Weights of a small transformer language model.
Size: 10 layers, width 512, 8 heads of 64, MLP 2048 tanh GELU, vocabulary 8192.
Training: a variant of Muon for these matrices, 830M tokens, 9152 steps.
Each number is 128 + 32 x the weight over its row's rms, rounded and kept within 0 to 255. Layers, rows and columns count from 0. The size above them is the row's rms in percent of the matrix's.

# layer 3 MLP down (transposed), 2048x512, rms 0.0325, rows 1450-1502, columns 256-319
size [109  88  92 102  98  93  98  97  92  95 101  92  89 109  89  90  96  92  96 111  88  85  93  93 101  92 111  99  97  94  90  93  82  98 100  90  92 108  82  93  94 101  92  89 105  92 109 100  88  96  97 118  97]
[[116 155 127 176  90 140 110 121  51 109  87 161 107  97 112 146 129 112 170 146 158 106  93 107  73 154  80 121 118 113 157 137 116 164 177 107  74 151 105  75  96 109 154 150 174 146 137 147  47 166 144 143 161 113 151 148 102 128 101 166 162 166 142 104]
 [ 69 106 166  96 151 178 125 181 132 124 108 130  84 135 115 135 108 102 119 153 117 106 127 138 127 152 131 162 170 125 135 191  84 128  97  89  68 109 115  88 119 154  76 117 157  94 124 109  89 190 186 100 119  71 140 123 100 116 155 178 138 128 209 122]
 [176 127 125 180 135 134 159 183  67 149 146 153 200 105 101 106 151  88 110 165 108  95 146 121  79 168 130 164  86 120 113 161 141  95 102 154 146 123 160  81 199 103 154 122 121 125 103 121 111 121 120  51 103 195  69 153 157 137 153 142 196 126 138  96]
 [128 160 112 133 144  83 201 125  44 115 143 107  91 134 170 115 148 143 159  31 192  98  73 169 145 161 137 105 131 143  61 121 114  57 176 206 159 127 141 108 105 109 142 139 146 105 179 139 130 197 178 135 120 148 155 144 122 129 170 114 128 118 122 121]
 [ 91 106 139 125 110 216 116 120 119 150 153  96 126 129  96  94 173 111  99  99 164 194 104 167  84 140 133 124  96 132 130 195 149 134 107 134 137 175 108 143 119 105 159 133  99 121 124  95  90 186 144 114  88 145 126 131 110 151 123 117 126 131  78 155]
 [157 120  48 102 180 169 115  79 130 123 127 134  64  93 121 156 103 145 126 109 112 138 153 153 162 142 143 115 141 138 150 112  95 189 199 138 114 155 137 116 136 105  66  85 144  93 123 137 124 111 128 118 124 122  88 142  91 108 166  99 122  85 126  92]
 [110 109  77 154 124 172 113 131 152 139 133 114 138  96 152 123 102  81 106 142 150 150 104 124 103 109 102 133 109 153 152 141 202  73 136 110 137 115 108 153 115  86 123 135 135 139 129 114 143 176 112 113 116  83 180  89  51 161 163 126 138 109 182 160]
 [ 57 155 102 159 141 138 119 133 102 127 137 121 153 107 166 133 180  99 109 149 152  91 137 113 111  98 118 112 136 113 160  98 152 129 103 174 100 134 178 169 125 169 145 144 176 136 169  89 134  71  82 130  75 100  89 166 102 128 146 162 162 166 119 121]
 [126 136 113 130 147 160 151 189 128 163 158 144 140 146  81 111 167 185 114 119 137 118 112  91 189 116 124  90 130 162 135 130 149 121  95 144 141  99 133 104 161 109 120  76 150 126 172 117 152 155 133 100 165  74 178 138 132 131 102  64 128 145 155 109]
 [111 132 112 147 103 143 129 122 152 123 120 160  79 133 138 140 138 153 140 159 115 126  87 116 134 199 120 169 118 120 142 113 110 104  89  83 111 100 134 126 136  90 133 128 134 129 175 161 141 110 107  95 158 138 145 108 118 107 175 144  81 111  89 126]
 [106 126 155 147 138 127 147 121  82  83 106 131 165  93  88 164 164 135  92  99 146 144 165 166 107 139 114 160 111 103 196 184 123 171 118 142 113 158 151 151 122 125 147 130 159 146 167 152 162  70 141 155 138 138 117 117 134  76 174 133 101 107 143 121]
 [163 111 153 120 112 155 148 111 187 137  95  98  95 145 165 158 122 116 146 175 172 144  98 130 172 123 104 165 111  93  86 127 146 128 129 107 125 112 128  59 136 101 107  91 166 181 143 117  92 132 107 117 127 170 109  71  59 173 121 131 129 148 151  95]
 [ 90 105 144 187 138 127 106  81 136 115 139 173 185 159 143 119 100 123 151 180 161 144 131 112  93 131 145 107  93 122 135 115  98 104 114 137 180 106 119  95 153 101 134 126 101  75 194  97 123 146 136 110  79 122 112 106 134 129 146 161  61 148 124 116]
 [184 147 139 166 161 110  65 115 102 130 171 137  86  63 119 111 149 147  84 105 122 104  59 135 106 204 107 127 117 111  75 131 106 137  97 139 114 154 116  49 111 119 117 108  74 120 161 140 124  87  89 135 151 119 130 142 132 178  94  94 100 133  78 164]
 [140 103 175 105 140 135 119 157 148 171 178 105 150  98 176 159 191 158  84 135 135  90  96 129 130 128 162 135 106 107 159 208 110 131  83 104  28 207  89  88 136 107 157 155  98 210 179  86  55 167 134 119 170  74 144 131 154 109 100 142  93 149 100 152]
 [ 98 124  90 151 140 104 105 140 140 148 150 151 138 138 144 123 177 123 108 100  89 106  86  85 106 158 118  93 201 168 119 132 131 160 108 128 124 108 164 140 163 128 185 121 107 194 120 101 111 150 142  83 130  95 168 131  99  87  97  82  60 133 145 114]
 [114  86 124  83 146  89  98 123 166 126 104 134 108 129 136 125 138 106 139 108 155 123 125  63 166 116 115  78 168  89 110 143 121 132 167 163 147 113 126 149 153 129 148 101 120  98 159 129  81 173 147  88 174 133  94 136 176 117 112  71 113 107  93 104]
 [ 74 149 153 105 115 119 115 128 162  86 125 200 129 107 149 150 155  94 134 132 147 169 147 115 177 150 138 122 152 141 118 150 125 155 133 118 129 128 111 123 170 146  79 149 153 102  69 116 143 153 137 140 113 151 139  62 156 126 130 133 115 102 141  88]
 [115 202 129 118  99 105 105 158 112 189 152 178 152  92 151 101 139 128  88 139 137  89 167 117  93  95 100 157 186 125 146 111 121 125 117  78  85 190 180 134 114 136 170 133 136 185 138 113 207 129 132 114 189 119 105 127  70  71 131 122  83 102 117 118]
 [125 155 115 171  95  96 127 157  76 144 141 117 102 134 112  84  81 103 102 176 149 124 138 147 139  58  74 128 181 140  73 116 153 150 128 142 133 120 135 146 142 158 121  92 137 146 154  74 104 138  93 117  93 113 150 126 114  96 138  73 196 109  84 151]
 [102 109 149 168 103 112 142 148 134  94  29  93 149 164 164 188 115 143  39 193 123 118 180 110  91 171 129  89 173 179 140 129 108 111 129 149 156  60 146  73  82  91 163 149 164 139 160 106 193 139 136 142 170  77 115 185 102 132 114 120  65 106 130 123]
 [138  88  92 124 107 169 147 125 112 133 137 178  63 179 112 150 100 129 156 162 127 131  67  93 123 149 104 128 103  97 116 160  81 133 163 166  92 154 175 170 134 126  69  86  97 140 133  78 158 117 108 153 124  85 104  92 146  43 107 140  97  81 191  96]
 [116 145 144 149 151 125 140 135 110 184 109 170 126 177 126 135 160 163  89 151 168 153 104 140  26 155  88 113 141 136 120 182 152 149  99 153  88 198 112 191 127 114 123  98 165  95 159 143  63 123 169 157 135 189 165 160 191 160 147 162 132 192 172 149]
 [ 95 162  77  62 141 150 157 164 148  64  86 177  98 147  71  30 158 110 122 167 129 140 113 105 102 136 161 147 110  53 177 111 118 147 114 138  90 112 167 141 139 124 117 155 130 155 122 213 158 176 136 125 183 127 166 138 118 139 151 132  99 175 125 135]
 [100  82  77 101 123 125 148 117 163 138  92 131 156 100 146 129 206  93 145 179 153 117 168 114 137 157  88 150 100 166 116 159 177  87 174 124 166 205 134 143 106 136  71 114 166 151 112 113  82 112  91  67 108 131  64 115 216 171 109 142 156 113 113 164]
 [190 169 182 111 210 194  82 155 138 107 146 165  81 121  81 116 144  91 153 131 151 133 126 140 131  92 138  84 143 138 171 104 167 100 113 153 103 114 133 122 140  83 113 117  86 112 151 171  57  93 164 111 127 160 163 119 125 155 108 126 104 141 179 112]
 [ 97 151 107 118 132 165  97 126 157 134 187 153 103 145  77 103 129 166 162 133 133 126 142  81 132 133 119  58 136 154 124 109 186  70 127 120 175 137 162  78 149  97  99 144 113 130 174 136 144 148  81 104 156  72 139 122 109 136 133 112 143 110 105 117]
 [ 94  77 152 129 177 149  38 137  65  91 128 142 146 114 155 111  47 132 129 109 158 180  67 125 191  98 126 156 142 105  96 154  82 134 124  95  25 101  95 166 118 134 107 184 114 108 133 126  81 184  55 136 169 107  81 153 123 160  97 127 142 121 168 114]
 [154 103  81 104 163  83 144 139 108  61 102  94 121 153 150 105 120 149 118  96  98 151 106 150  71 139 142 114  98 190 114 134  73  89 117 161 156 128 161  81 116 119 150  90 188  88 138 142 124 164  75 160 140 174 141 141 142 184  78 141 181 113 115 126]
 [128 101 176 207 122 103  55 185 142  94  98 172  99 143 141 192  75 151 100 126  79 130 164 121 138 207 154 150 126  76 133  99 132 118  69 142 101 110 132 146 106 145 152 155 138 104 174 115 112  77 153 162 120 156 120 128 139 143 136 191 110 110 155 120]
 [142 131 165 187 147  98 113 127 131 134 137  39 172 161 119 149  36  83 140  86  94 183 150 174 199 170 147 106 116 157 141 143  73 110 130 182  22 123 105  87  61 121 182 165 130  79  90 129 157 144 127 126 100  93 144 136 165 147 120 102 151 171 164 135]
 [174 105 108  98 129  98 137 203 136 175 148  63  75 130 164 161 162 132 147  84 188 151 140 116  55 103 141 129 121 146 176 140  78 124 125 102 116 101 123 146 177 137 134 107 184 131 157 114 156  46 195  93 126 151  97  81 110 186 138 138 145 141 110 108]
 [151 156 179 152 106 159 168 103 104 100 122 100 154 146 123 147 147 102 149 148 164 103 114 114 108 132  58 105 118 124  96 144 123 149  75  60 106 184  88 150 105  78 133 126 139  91  90 156 131 135 128 165 112 126 123 130 129 119  67 162  81 194 144 164]
 [107 125 152 149 107 128  83 163 136  56 109 161  93 116 140 115 127  94  94 173 166  52  85 120 112 173  96 108 126  86 194  99 138 175 220 155 148 183 121 125 110  99 134 177 129  74 152 170 100  93 117 128 120  89 105 135 119 139 131 145 206 106 154 170]
 [200  84 156 117 128 196 111 160 123 163  85  95 125 175 133 109  53 147 111 158 131  95 139  99 127  91 128 108 108 112  93 159  98 179 147 126 112  92 152 147 150 134 150 123 140 124 115 106  96  91 115 103 111 130 171  87 147 104 224 143 145 165  73 195]
 [159  89 109 140 110 120  55 120 146  84  83 122 184 178 151  86 142  75 149 204 111 139 149 100 171 127 178 163 176 156 153 157 150 150 138 104 163 143 182 173 161 177 187 173 134 132 126 103 164 166 104  97  98  96  92 152 133 118  94 202 161 180 137 113]
 [102  94 107 111 181 155 100 146 135 165 132 112 134  55 156 128  77 164 130  35 128 135  73 123 199  68 128 142 144 131 161 153 114 128 132  73 145 155  96  84 151 165 140 144 152  96 103 170 188 127 171 145 147 110  56 170  85 142 122 109 127 147  84 154]
 [147 141 140  66 133 140 108 126 116  99 131 117 121  97 116 149 110 160 119  73  85  42 102 100 103 167 106 126 114 141 106 118 124 138 168 160 158 109 123  91 128 111 113 123 106 181 135 106 201 131 137 176 139 164  72 135 107  95  16 128 223 131  88 171]
 [116 130  88 144 165  92  97 104  90 123  96 117 122 147 127 146  81 124 197 114 124 127  90 134 102 103 124 169 124  69 148 133 115 154 162 152 118 131 143 137  95 111 112 152 144 131 119 203 128 152 162 129 157  86 106  88 194  99  74 174  95 169 137 136]
 [125 157 152  89 143 110 172 162 116  95  55 102 157 137 101 140 192  72 153  95 102  84 137 132 119  71 145 129 163 108 208  76 134 170 138 153 108 123 146 130  92 171 129 142 135 146  99 145 121 108 146 106 160 112 134 201 189 103  97 155 165 119  95 165]
 [120 169 152 135 126 127  52 171 172 163 145 165 103 116 128 169 147 135 174 105 101 150 151 149 115 143 142 116 143 120 161 119 117 149 158 163 155 138 125 153 140 128  76  93  69 156 121 110 137 117  35 101  89  81 113 106 118 113 104 103 132 148 123  84]
 [178 116 150 101 108 197  73  42 167 134 149 104  94  60  73 122 142 161 115 157  86  91  79  73  81 153  89  85  96 104 167 143 138 131 131 139 130 159 112 116 146 101 103 166  74 155  93 116 137 117 154 116  75 125 111 101 138 160 170 147 155  99 113 133]
 [123 143 195  98 112 123  50 140 172 120 172  74 102 112  79 122 139 125 121 128 114 184 136  95 130 123  91 108 115 165 156  69 123 142  77  72 112 106 119 163 121 118 163 105 126 134 169 110  74  94 105 117 153 181 141 146 180 120 181 153 140 138 100 176]
 [149 168 124 120  68  89 156 148 113 146 109 144 107 123 135 165 161 167 131 148 136 160 122 111 116  58  94 137 152 135  94 100 131  90 159 114 101 139 159 122 151 153 116 111 125 151 100 133 129  89 151 116 166 178 206 156 131  97  91 193  98 140 129 132]
 [126  81 158 134  91 149 178 119 181 109 139 102  78  77 170 141 100 144 151 135 142 138  79 101 181 118 120  90 123  97  92 105  91 141 127  85 119 161 121 150 108 146 169 154 143 143 131 136 133 119 157 111 156 133 140  93 135 144 111  98 149  84  71 145]
 [152 131 153 166 139 139 171  93 200 155 163 185 102 117 173 157 101  91 149 168 109 159  98 158 118 145 130 125 149 130 194 132 143 144 126 100 157 137 111 131  81 160 134 180 109 156 106 105 100 125 163 116  96  85  91 108 153 132 107  62 102 123  81 151]
 [ 98 151 160 104 151  98 171 173 128 117 115 161 106  89 141  79 139 102 147 138 121 122 115 136 134 116 103 182 103 153 169 177 109 180  73 120 127 121 132 150 106 160 121 144 146 145 117 123 133 140 155 104 118 121 127 159 154 145 113 119 164 140 164  58]
 [138 158 120 141 135 129  47 163 166 142 101 133 161 102 168 122 109 174 151 170 163 110 169 176 142 100 129 129  86 117 155  90 121 153 108 164 136  65 112 138  82 104 133 133 181 158 154 176 209  77 141 114  94 167  50 110  91  84 145 138  92  88 173  98]
 [225 183 138 153  83  91  92 103  98 151  99  94 129 194 193 158  90  69 132  85 107 155 116  79 109 114  81 145 130 104 118  86 148 127 119 121 134  93 205 146  56 237  91  99 112 163 129 124 118 137 137 131  91 115 120 163 148 138 125 121 179 115 177 164]
 [138  84  93  62 162  99  96 108 128 108 124 175 186 190  78 124 135 206  92 113 113 126 162 119 135 214 140 114 126 155 117  82 161 136 202 115 147 117 110 126 162  94  50  81 126  97 182 136  98 156 130 113 127 127 118 131 188 128 133 183 122 129 117 150]
 [121 121 135  76  85 142  99 145  87 124  94 153 109 121 120  89 106 134 128  97  71 151 103  99 111 196 102  98 168 109 135  98 143 142 142 117 132 104 120  84 120 129 130 135 124 121 156  93 155  87 146 106 115 118 155 117  80  56 213  67  91 116 116 145]
 [ 87 139 161 114 136 160 158 183 153 102 101  86 150  64 117  48 178 187 125  84 123 139 178 130 172 165 143 131 149 145 135 156 118 122 154 105  75 161 129 127 124 164 110 155 101 179 147 133  98 182 167  64 146  78 135 103 121 129 209  92 128 128 107 156]
 [135 136 136 139 106 142 131 115 169 146 150 127  99 106 140 152 139 114 147 124 122 192 123 166 163  52 140 136 148 100 158 181 138 140  91 130 115 172 115 106 137 106 180 144 130  93 135 130 104 214 126 156 133 124 138 102  93  82 170 122 144 151 134 127]]
# layer 3 MLP up, 2048x512, rms 0.0325, rows 1451-1502, columns 256-319
size [ 94  98 104  97  89 104  90  92  94 106  91 103 110  86  98  92  97 103 108  90  87 103  96 103  84 117  93 110  96  88  92  88 103  88  92  91  95  85  91 105  98  92  89 100  96 106  97  92  98 102 113 100]
[[167 158 100 154 143 126 105 148 131 101 109 163 150 161 200 171 151 155 119 164  86 139 178 114  81 117 113  92 182 145 102 113 173 155 123 117 152 107 149 144 138 136  79 142 137  84 100  99 116 138  87 132 125 142  83  84 125 120 139 115  60 147 119 142]
 [180  82 146 122  94 173 141  89 163 109 133 150 124 139  98 135 127 197 142 114 166 121  93 124  91 120 157 118 151  99 143 161 105  93 158 103  44 131 107 150 109 106  82 134  90  68 125 128 147 140 139 155 116 117 122 108 190 177 145 109  97 106  71 132]
 [ 82  88 118 104 109 140 103 125 130 144  65 148  98 180  96 120 126  96 126 159  98  86 187 131  87 168 135 159 100 146 132 199  87 204 130  99 108 134 150  54 150 123 193 143  97 125 168 108 117 144 120  96 165 120 141 112 157  85 146 158 151 127 114 142]
 [153 120 170  70 163 123 110  48 114 154 111 131  76 137 143 140 152 124 165 103  83 107  78 173 145 155 171  73 143 175 110 142  80 144 150 136  86 165 108 126 150 134 174  79 165 162 105 133  17 157  71  70 136 127 177 106  98  62 121 145  87 146 104  97]
 [101 109  86 173 131 122 125 194 122 134  99 145 181 131 130 133 164 150 133 130 202 126 105 136 125 116 202 113 167 138 125 149 103 110  76 154 123 144 117 146 180 163 107 105  94 108 141 150  72 116 124 127 137 128  80 116 185 166 100 149 138 129 136 119]
 [ 90 131 213 164 191 202  98  93 117  81 105 115 143 117 129 141  89 132 155  85 131 172  88 115 137 180  93 140 185 156 147 105 175 136 119  80 111  91 120 112 107 167 104  87 141 106  79 165  94 145 114  43 135 131 161 159  88 110 113 149 105  94 131 132]
 [179 127 183 157  95  70 129 117 125  64  75 133 168 194 140 162  95 158 160  90 145  97 128  90 104 150  60 137 163  83 193 154  83 124 171  78 124  90 105  98 148 145 126 117 101 158 117 117 117 161 108 152 206  92 129  76 177 145 127 111  88 105  71 100]
 [113 105 139 146 197 120 104 129 125  95 126  73 121 185 171 108 127 101 147  94  88 121 106 125  91 117 108 132 107 115  75  85 123 173 112 142 110 111  74 132  63 108 150 106 156 122  97 179 123 110 107 167 105 114 147 126 176 138 166 107 111 140 164 108]
 [ 83 109 122  74 128 207 137 107 158 138 159  80 122  52 130 136 146 219 172 179 160 175 116  84 176 127  79 168 135 128 104  95 125 107 115 149 112 140  75 132 153 192  93 128 155 114 117 126 153 138 180 143 134 106 156 131 184 128 180 134 116 144 135 131]
 [ 63 113 127 139  90  88 105 136 139 117 131 174 141 142 140  91 142 136 113 111 176  49 106 144 139 125 205 141  91 121 149 113 111 116  93 110 136  68 103 110 149 142 159  96 147 155 110 122 102 143  91  59 116 153  97 124 143 132 118 141 127 127 104 105]
 [ 89 172 133 117 145 180 157 193 159 142  76 100 178 122 119 163 158 125 124 107  41 140 135  92 103 164 149 151 118  61 142  87 140 118 182 105 144 147 143  83 129 132 144 130 107  82 124 123 126 109 120 101 147 119 132 152  73  81 152 117 184 137 116 183]
 [100 158  98 121 119 152 110 107 105 106  85  77 154  80 116  64 136 182 120 136 137 137 165 140 110 111  99  98 115 136 118 172  68 135 116 123 182  55  88 120  95 149  96 137 130  62 167 125 151 181 127 110 117 173  58 155 121  99 139 156 160 116 161 103]
 [130 158 103 110 123 148  86 122 134  96 153  97 146 161 116 120 200 139 118 110 101 120 137 149  90 146 106 154 162 157 133 121 139 117 168 142 151 134 165 206 156 174 182 178 119 135 137 195 122  75 139 130 111 102  94  91 128  88 122  98 162  97  78 100]
 [122 132 109 118 157 165 144 156 187 204 135 129 133 129 130 118 171 142 166 141  85 130 140  92 102 115 133 119  85 163 144  83 179 136 144 114 135 173 114 112  87 163 147 172 138 152  95 119 102 118 112 127 118 116 140 125 160 129 136 126  91 162 139 135]
 [145  90 154 132 168 102 142  93 150 112 184 121 139 124 139 101 191 168 129 159 153 120 147 125 112 129  63 155 140 160 112 101 161 134 219 120 147 171 123 165  77  97  92 119 120 117  93 142 102 175 181 107  77 140 161 160  99  96 137 102 201 118 142 105]
 [150 146 140  69 168 117 148 160 187 148 157 132 171 178  70 126 129 176 166  38 124 120 197 129 125 172 127 127 185 151 197 153  77 126 105  94 118 112  89 105 174 118 119  89 122 121 156 113  88 166 152 139 163 105 114 143 128 167 129 122 104 101  76  86]
 [152  87 117  99 146  97 162 101 118 104 166 123  83 118 137  96 104 177  78 149 128 126 139  99 197 170 157 227 160  66 113 121  95  92 131 104 151  71 177 117 105  89  81  49 170 153 175 134  77  88 162 180  93 202 107 114  72 143 109 101 146 167  93 145]
 [162 122  63  91 151 123 157 145 127 116 177  98 170 100 148 142 111 158 141 124 104 174 128  92  77  89 148 158 180 112 114 131 117 110 111  95 116  74 135 162 167 159 120 207 175 136  77 138 113 164  96 125 177 141 134 107 153 114 115 100 178 184 167 152]
 [ 86  71 206 103  98 118 100 167 108 126 118 119 106 149 147 163  71 146 169  98  98 135 137 109 109 112 167 136  92 156 135  84 137 104  98 134 155  95 173 125 130  69 116 158 147  73 127 137  71 139 146 121 168 143  46 100 104  82  78  88 100 130  89 153]
 [114 110  82  98 170 136 133  96 134 168  84 182 157 135  88 141 119 108 166 155 155 167  88 120  83 135  84  68 158 151 186 158 154 130 170 129 115 122 103  95 136 163 140  66  78  87 126 147 101 123 115 119 141 104 141 129  88 122  98 135 125  89 132 172]
 [ 85 137 160 133 113 118 175 118  82  80 134 117 170 116 104 153 140 145 100 126 167 167 124 131 114 198  70 141  96 125 147 121  77  98 175 148  86 113 122  90 120 191  93  93 116 129  34 129 206 107 138 115 139 113  97  89  89 107 170  94 133  84 117 171]
 [151 120  89 111 122 173 152 129 127 164 140 109 193 154 133 111 144  89 121 138 164 109 128 142 117 169 113 109 126  63 150 107 124  69 154  43  78 154  90  65 120 173 122 102 107  99 132  92 102 170 186 123 108 141 128 141 120 132 141 102 141 117  64 149]
 [ 85 136 151 170 129 115 102 163 144 175 169 151 146 148 130 115 116 137 115 104 142 139 140  94 118 135 142 105 120 128  61 147  95 192 103 201 177  98  96 106 110 118 181 162 107 152 125 105 123  67 164 154  79 135  96 100  84 114 119 155 183 143 153 158]
 [158 115 141 172 100 176 111 101 158 142 160 138 137 184 118  79  91 190 185 142 103 214 153 147 110 148 133 149 152 202 106 153 114  98 122 199 117 156  94 141 154 165 138 115 138 126 163 144 117 148 149 166  94 127 119 163  74  84 136 121  97 126 127 156]
 [159 125  85 164 189  83 136  85 116 144 112  97 135 176 191 165  75  56 112 158 127  72 107 135 115 157  84 109 132  90 107 106 116 152 103 162 160 117 102 163  91 131 168 128 159 195 151  97  62 174 102 122 108  70 142  92 103 119 138 102 129 127  83 133]
 [ 74 131 167 127 120 177 129 177 102 179 188 143 107 103 118 144 176 146 142 147 162 134 135  41 192 119 120 103 126 124 107 147  52 204 136  98  94 108 142 122  95 145  95 160 104 151 101 120 101 199 113 116 128  67 122  47 128 110 119 163 144 113 159 110]
 [131 163 169 116 108 119 117  35 153  83 101  95 107 148 170 178 103 133 139 126 111 144 155 181 101 156 137  57 109 190 204 122 144 121 178 116 128 158 131 162 206 131 131 103 169 147  69  83 107 144  65 137 146 124 103 118  96 137  97 112 122 177  78 154]
 [ 53  92 149 126 113 130 133 141  60 149 109 187 110 159 105 123  89 177 137  99 100 190  98 119  92  90 111  87 110 135  97  98  85 166 148 140 158 132 153 134 124  62 165 130 174 139  94 124 168 127 135 137 151 164  99 179 197 143 150  86 133  92 102 233]
 [137  92  51  60 175 157  95 133 178 123 108 144 125 160 107  81 172 136 131 136 130 116 102 138 182 115 116 125  80 176 172 143 143 101 184 105 186 131 124 133 148  92  56 134 136 115  52 110 154 107  83 142 145  62 140 118 164 150 150 183 128 120 119 173]
 [120 170 116  92 153 161 116 116 103  99 123 160 145 135 148 149 161 157 171 135 100 112 133 128  78 114 119 169 123 131  59  76 193 120 163 128 129  90 170 102 116  76  71 166 105 128 118 152 132  87 103 158 116 122 105  63 180  64 105 109 101 132 171 146]
 [ 78 142 123 140 163 164 184 214  91  30 129 126 121  99  86 121 122 143 112 131 101 159 129 111 125 148 142 186 113 119  88 165 137 139  90 131 137 139 154 139 138 139 101 123 143 101 162 132  89 124  91 148 139 106 166 154 126 108 139 136 120 134 111 195]
 [ 85 174 116 151 105  81 125 135 101 106  45 148 125 189 130 107 122 123 154 127 133  86 115  87 130 126 169 117 131 145  79 128 174 188 115 132 163  89 111 197 160 186 125 119 137 110 150 140 171  76 121 109 101 126 159 122 114 141 113 160 197 110 131 148]
 [ 75  61 139  99 126  94 136 154 174 108 168 124  80 162 122 116 131 154 178 141 138  82 104 147 144  97 116 136 125 122  78 106 162  98 153  63 190 176  83 169 142 179 186 230 156 100 159 151 139 106 144 112  97 117 144 128 121 149 114 134 178 145 113 108]
 [118 116 127 122 118 170  96 197  79  80 129 115 142 132 118 124 189 114 118 173  89 112 107  73 159 112  86  62 143 170  89 107  94 172  76 148 113 135 140 191 101 141 194 118  94 134 163 148 161 123 143 149 124  66 149 159 100 160 153 127 133 125  71 165]
 [102 143  71 131 130 172 125 149  77 156 182 174 155  85 163 122 156 172 122  51 153 123  59 157  80  80 104 113 127 151  87 134 112  83 116 158  96 160 141 138 137  67 146 112 126  73 143 145 137 168 130 130 103 110 164 133 177 150 180 155 156 188 110 155]
 [ 96 147  87 174 137 158 117 117 126 124 120  72 124 132 141 138 114 119 138  95 117 120 133 123 124  98 146 119 112 148  89  95 114  72 136 172  70 161 124 132 166 118 167 194 116  94 155 107 143 137 148 108  83  86  94 105 119 155  88 136 141 133  71 153]
 [ 98 165 155  75 160 120 144 124 151 136 117 119 164 188  81 124 126 139 125 106  87  95  99 167 137 137  89 187  86 142 204 161  79  97 132  71 152 142 137  86 172  63 143 162 115 157  80  80 164 127 117 143 184 142 120 168 135  93 128 161 103 130  99  73]
 [102 136 114 129 133 157 174  99 157  89 173 106 132 155 197  96 104 189  63 148 130 165 142 107 106 112 123  93 108 138  72 136 127  65 144 101 125 109 175 149 134 152 141 154  95 180  58 142 157 143 100 111 172 116 181 143 110 149 124 155 123 161 117 132]
 [138  99 142 126 164 156 158 128 140 135 149 109 133 146 118 190 159 147 203 130 129  98 131 177 149  70  99 137 113 108 158 161 129 105 118 149 182  85  92 141 143 151 128 193 137  67 105  88 107 124 162 158 130 137 145 129 125 102 116  82 131  83  92  48]
 [132 179 121 114  88 116 150 102 207 112 125  97 115 149 128 112 170  97 114 136 127 144 135 173 106 158 189 122 136 147 126 150 157 164 151 107  81 146 155 102 148 106  78 136  76 135 108 158  86 155 165  56 170 138 112 150 112 139 154  81  97  98 119  85]
 [139 127 131  51 122  79 134 174 153  56 174 168 161 137 131 144 104 161 151 149 145 137 122 151  42  82 159 128 179  85 123  85 161 127 139  36 135 151 108 161 131 144 185 111 142 116 181 142 192 134 129 126 145 148  58 138 142 141 205 116 109  81  90  98]
 [142 148  95  93  86 121 154 110 116 114 141 132 169  82 131 120 200 105 156 134  99 118 144 164 105 139 134  94 123 104 176 116  87 198  72  51  96 175 124 144  94 117 101 130 145 175 145 121 113 108 123 120 108 156 212 152 127 106 158 141 136  96 184 145]
 [127 149 155 131 160 119 125 138 127 134  70 193 115  99 127  84 120  92 109  78 111 154 173 176 159 162 123 171 121 173 125  88 202  71 131  96 125 111 117 141 120 112  97 135  86 104 121 121 112 123 116 147 153 118 140 161 158  98  99 130 116 150 156 118]
 [ 89 145 138 105  88 108 117 112 156 117  95 127  80 164 150 137 124 102 117 147 169  80 167 140 162 151 137 106 131 116 153  71 157  91 154 156 166 108  96 167 110  71 139 141 151  77 136  80  92 165 171 192 159 128 143 163 126 129 122 132 135  92 112 124]
 [121 129 142  86 148 146 133 108 100 181 180 181 160 114  87 179 165 134  89 153  78  82 212 123 146  98  95 144 188 184 126 157 114  99  90  63 147 117  84 118  92 166  84 114 121 116 135 105 148  98 150 157  74 140 140 149 126  77 173 172 133 161 101  89]
 [125 147  94  73 138  61 134 136 194 107 143 113 109 122 131 157 158 174  91 121 207 139 137 121 122 154 121 131 178 190 124 147 187 140 164 195  93 111 126 170  98 154 148 158 170 120  98 120 120 141  99 150 130 170 106 121 147 119  92 129 104  87  93 107]
 [175 121  83 165 102  66  63 153 106 160 140 172 127 147 161 111 125 126 122 132 113 137 155 180 148 166 130 172 202 113 140 110 115 155 115 104 166 128 144 147  59 160 124 136 131 131 139 125 139  99  58 149 197 177 175 132  98 140 218 115 175  96 123 134]
 [141  87 112 101 143 168 147  99 153 187 127 135 127 126 173  78 141 168 195 125 145 104  92 155 127 170  89 119 161  73 123 137 138 163 124 106 157 157 140 116  75 101  56 175  96 163 133 145 155 111 126  78  85 154 136 125 141  69 112 100 148 159  99 149]
 [156 156 129 186 102 132 147 170 170 121  92 124 135  63 131 110 116 124 163 103 158 157 152 105 133 100 118 116 156 121  68 153 101  62 110 101 140 172 165 138 103 166 146 168  96 179  88 142 118 141 114 120 137  73 131 137 127 134 147  16 134 222 122 120]
 [177 121  93  87  89 141 134 136 152 182 113  96 141  75 122 160 148 110 136 163 161 154  87 135 130 112 142 121 131 128 143 101 150 141  94 135 144 197 108 168  66 144 178  49 126 135 176 141 158 162 137 121 131 114 141 123  95 146 121 174 110 134 105  91]
 [132 121  66 111 115 133 104  85 127 122 133  93 126 103 165 122 158 130 124 108 147 103 153 173  88  95 103 127  42 123 182 121 184 114 165 173 146 123  99  89 140 131 115 177 115 170 135 136 142 139  55 180  70 106 126 122 143 104  94 157  81 149 156  95]
 [117  54 137 214 102  82  95 130 125 137  90  97 141 155  81 157 190  61 152 155 117 139 116 118  95 162 131 145 123 131 132 152 171 137 100 160 100  45 115  92  89 111 110  33 144 168 158  86 197 175 111 119  38 188 156 160 162 153 149 142 180 149 162 154]]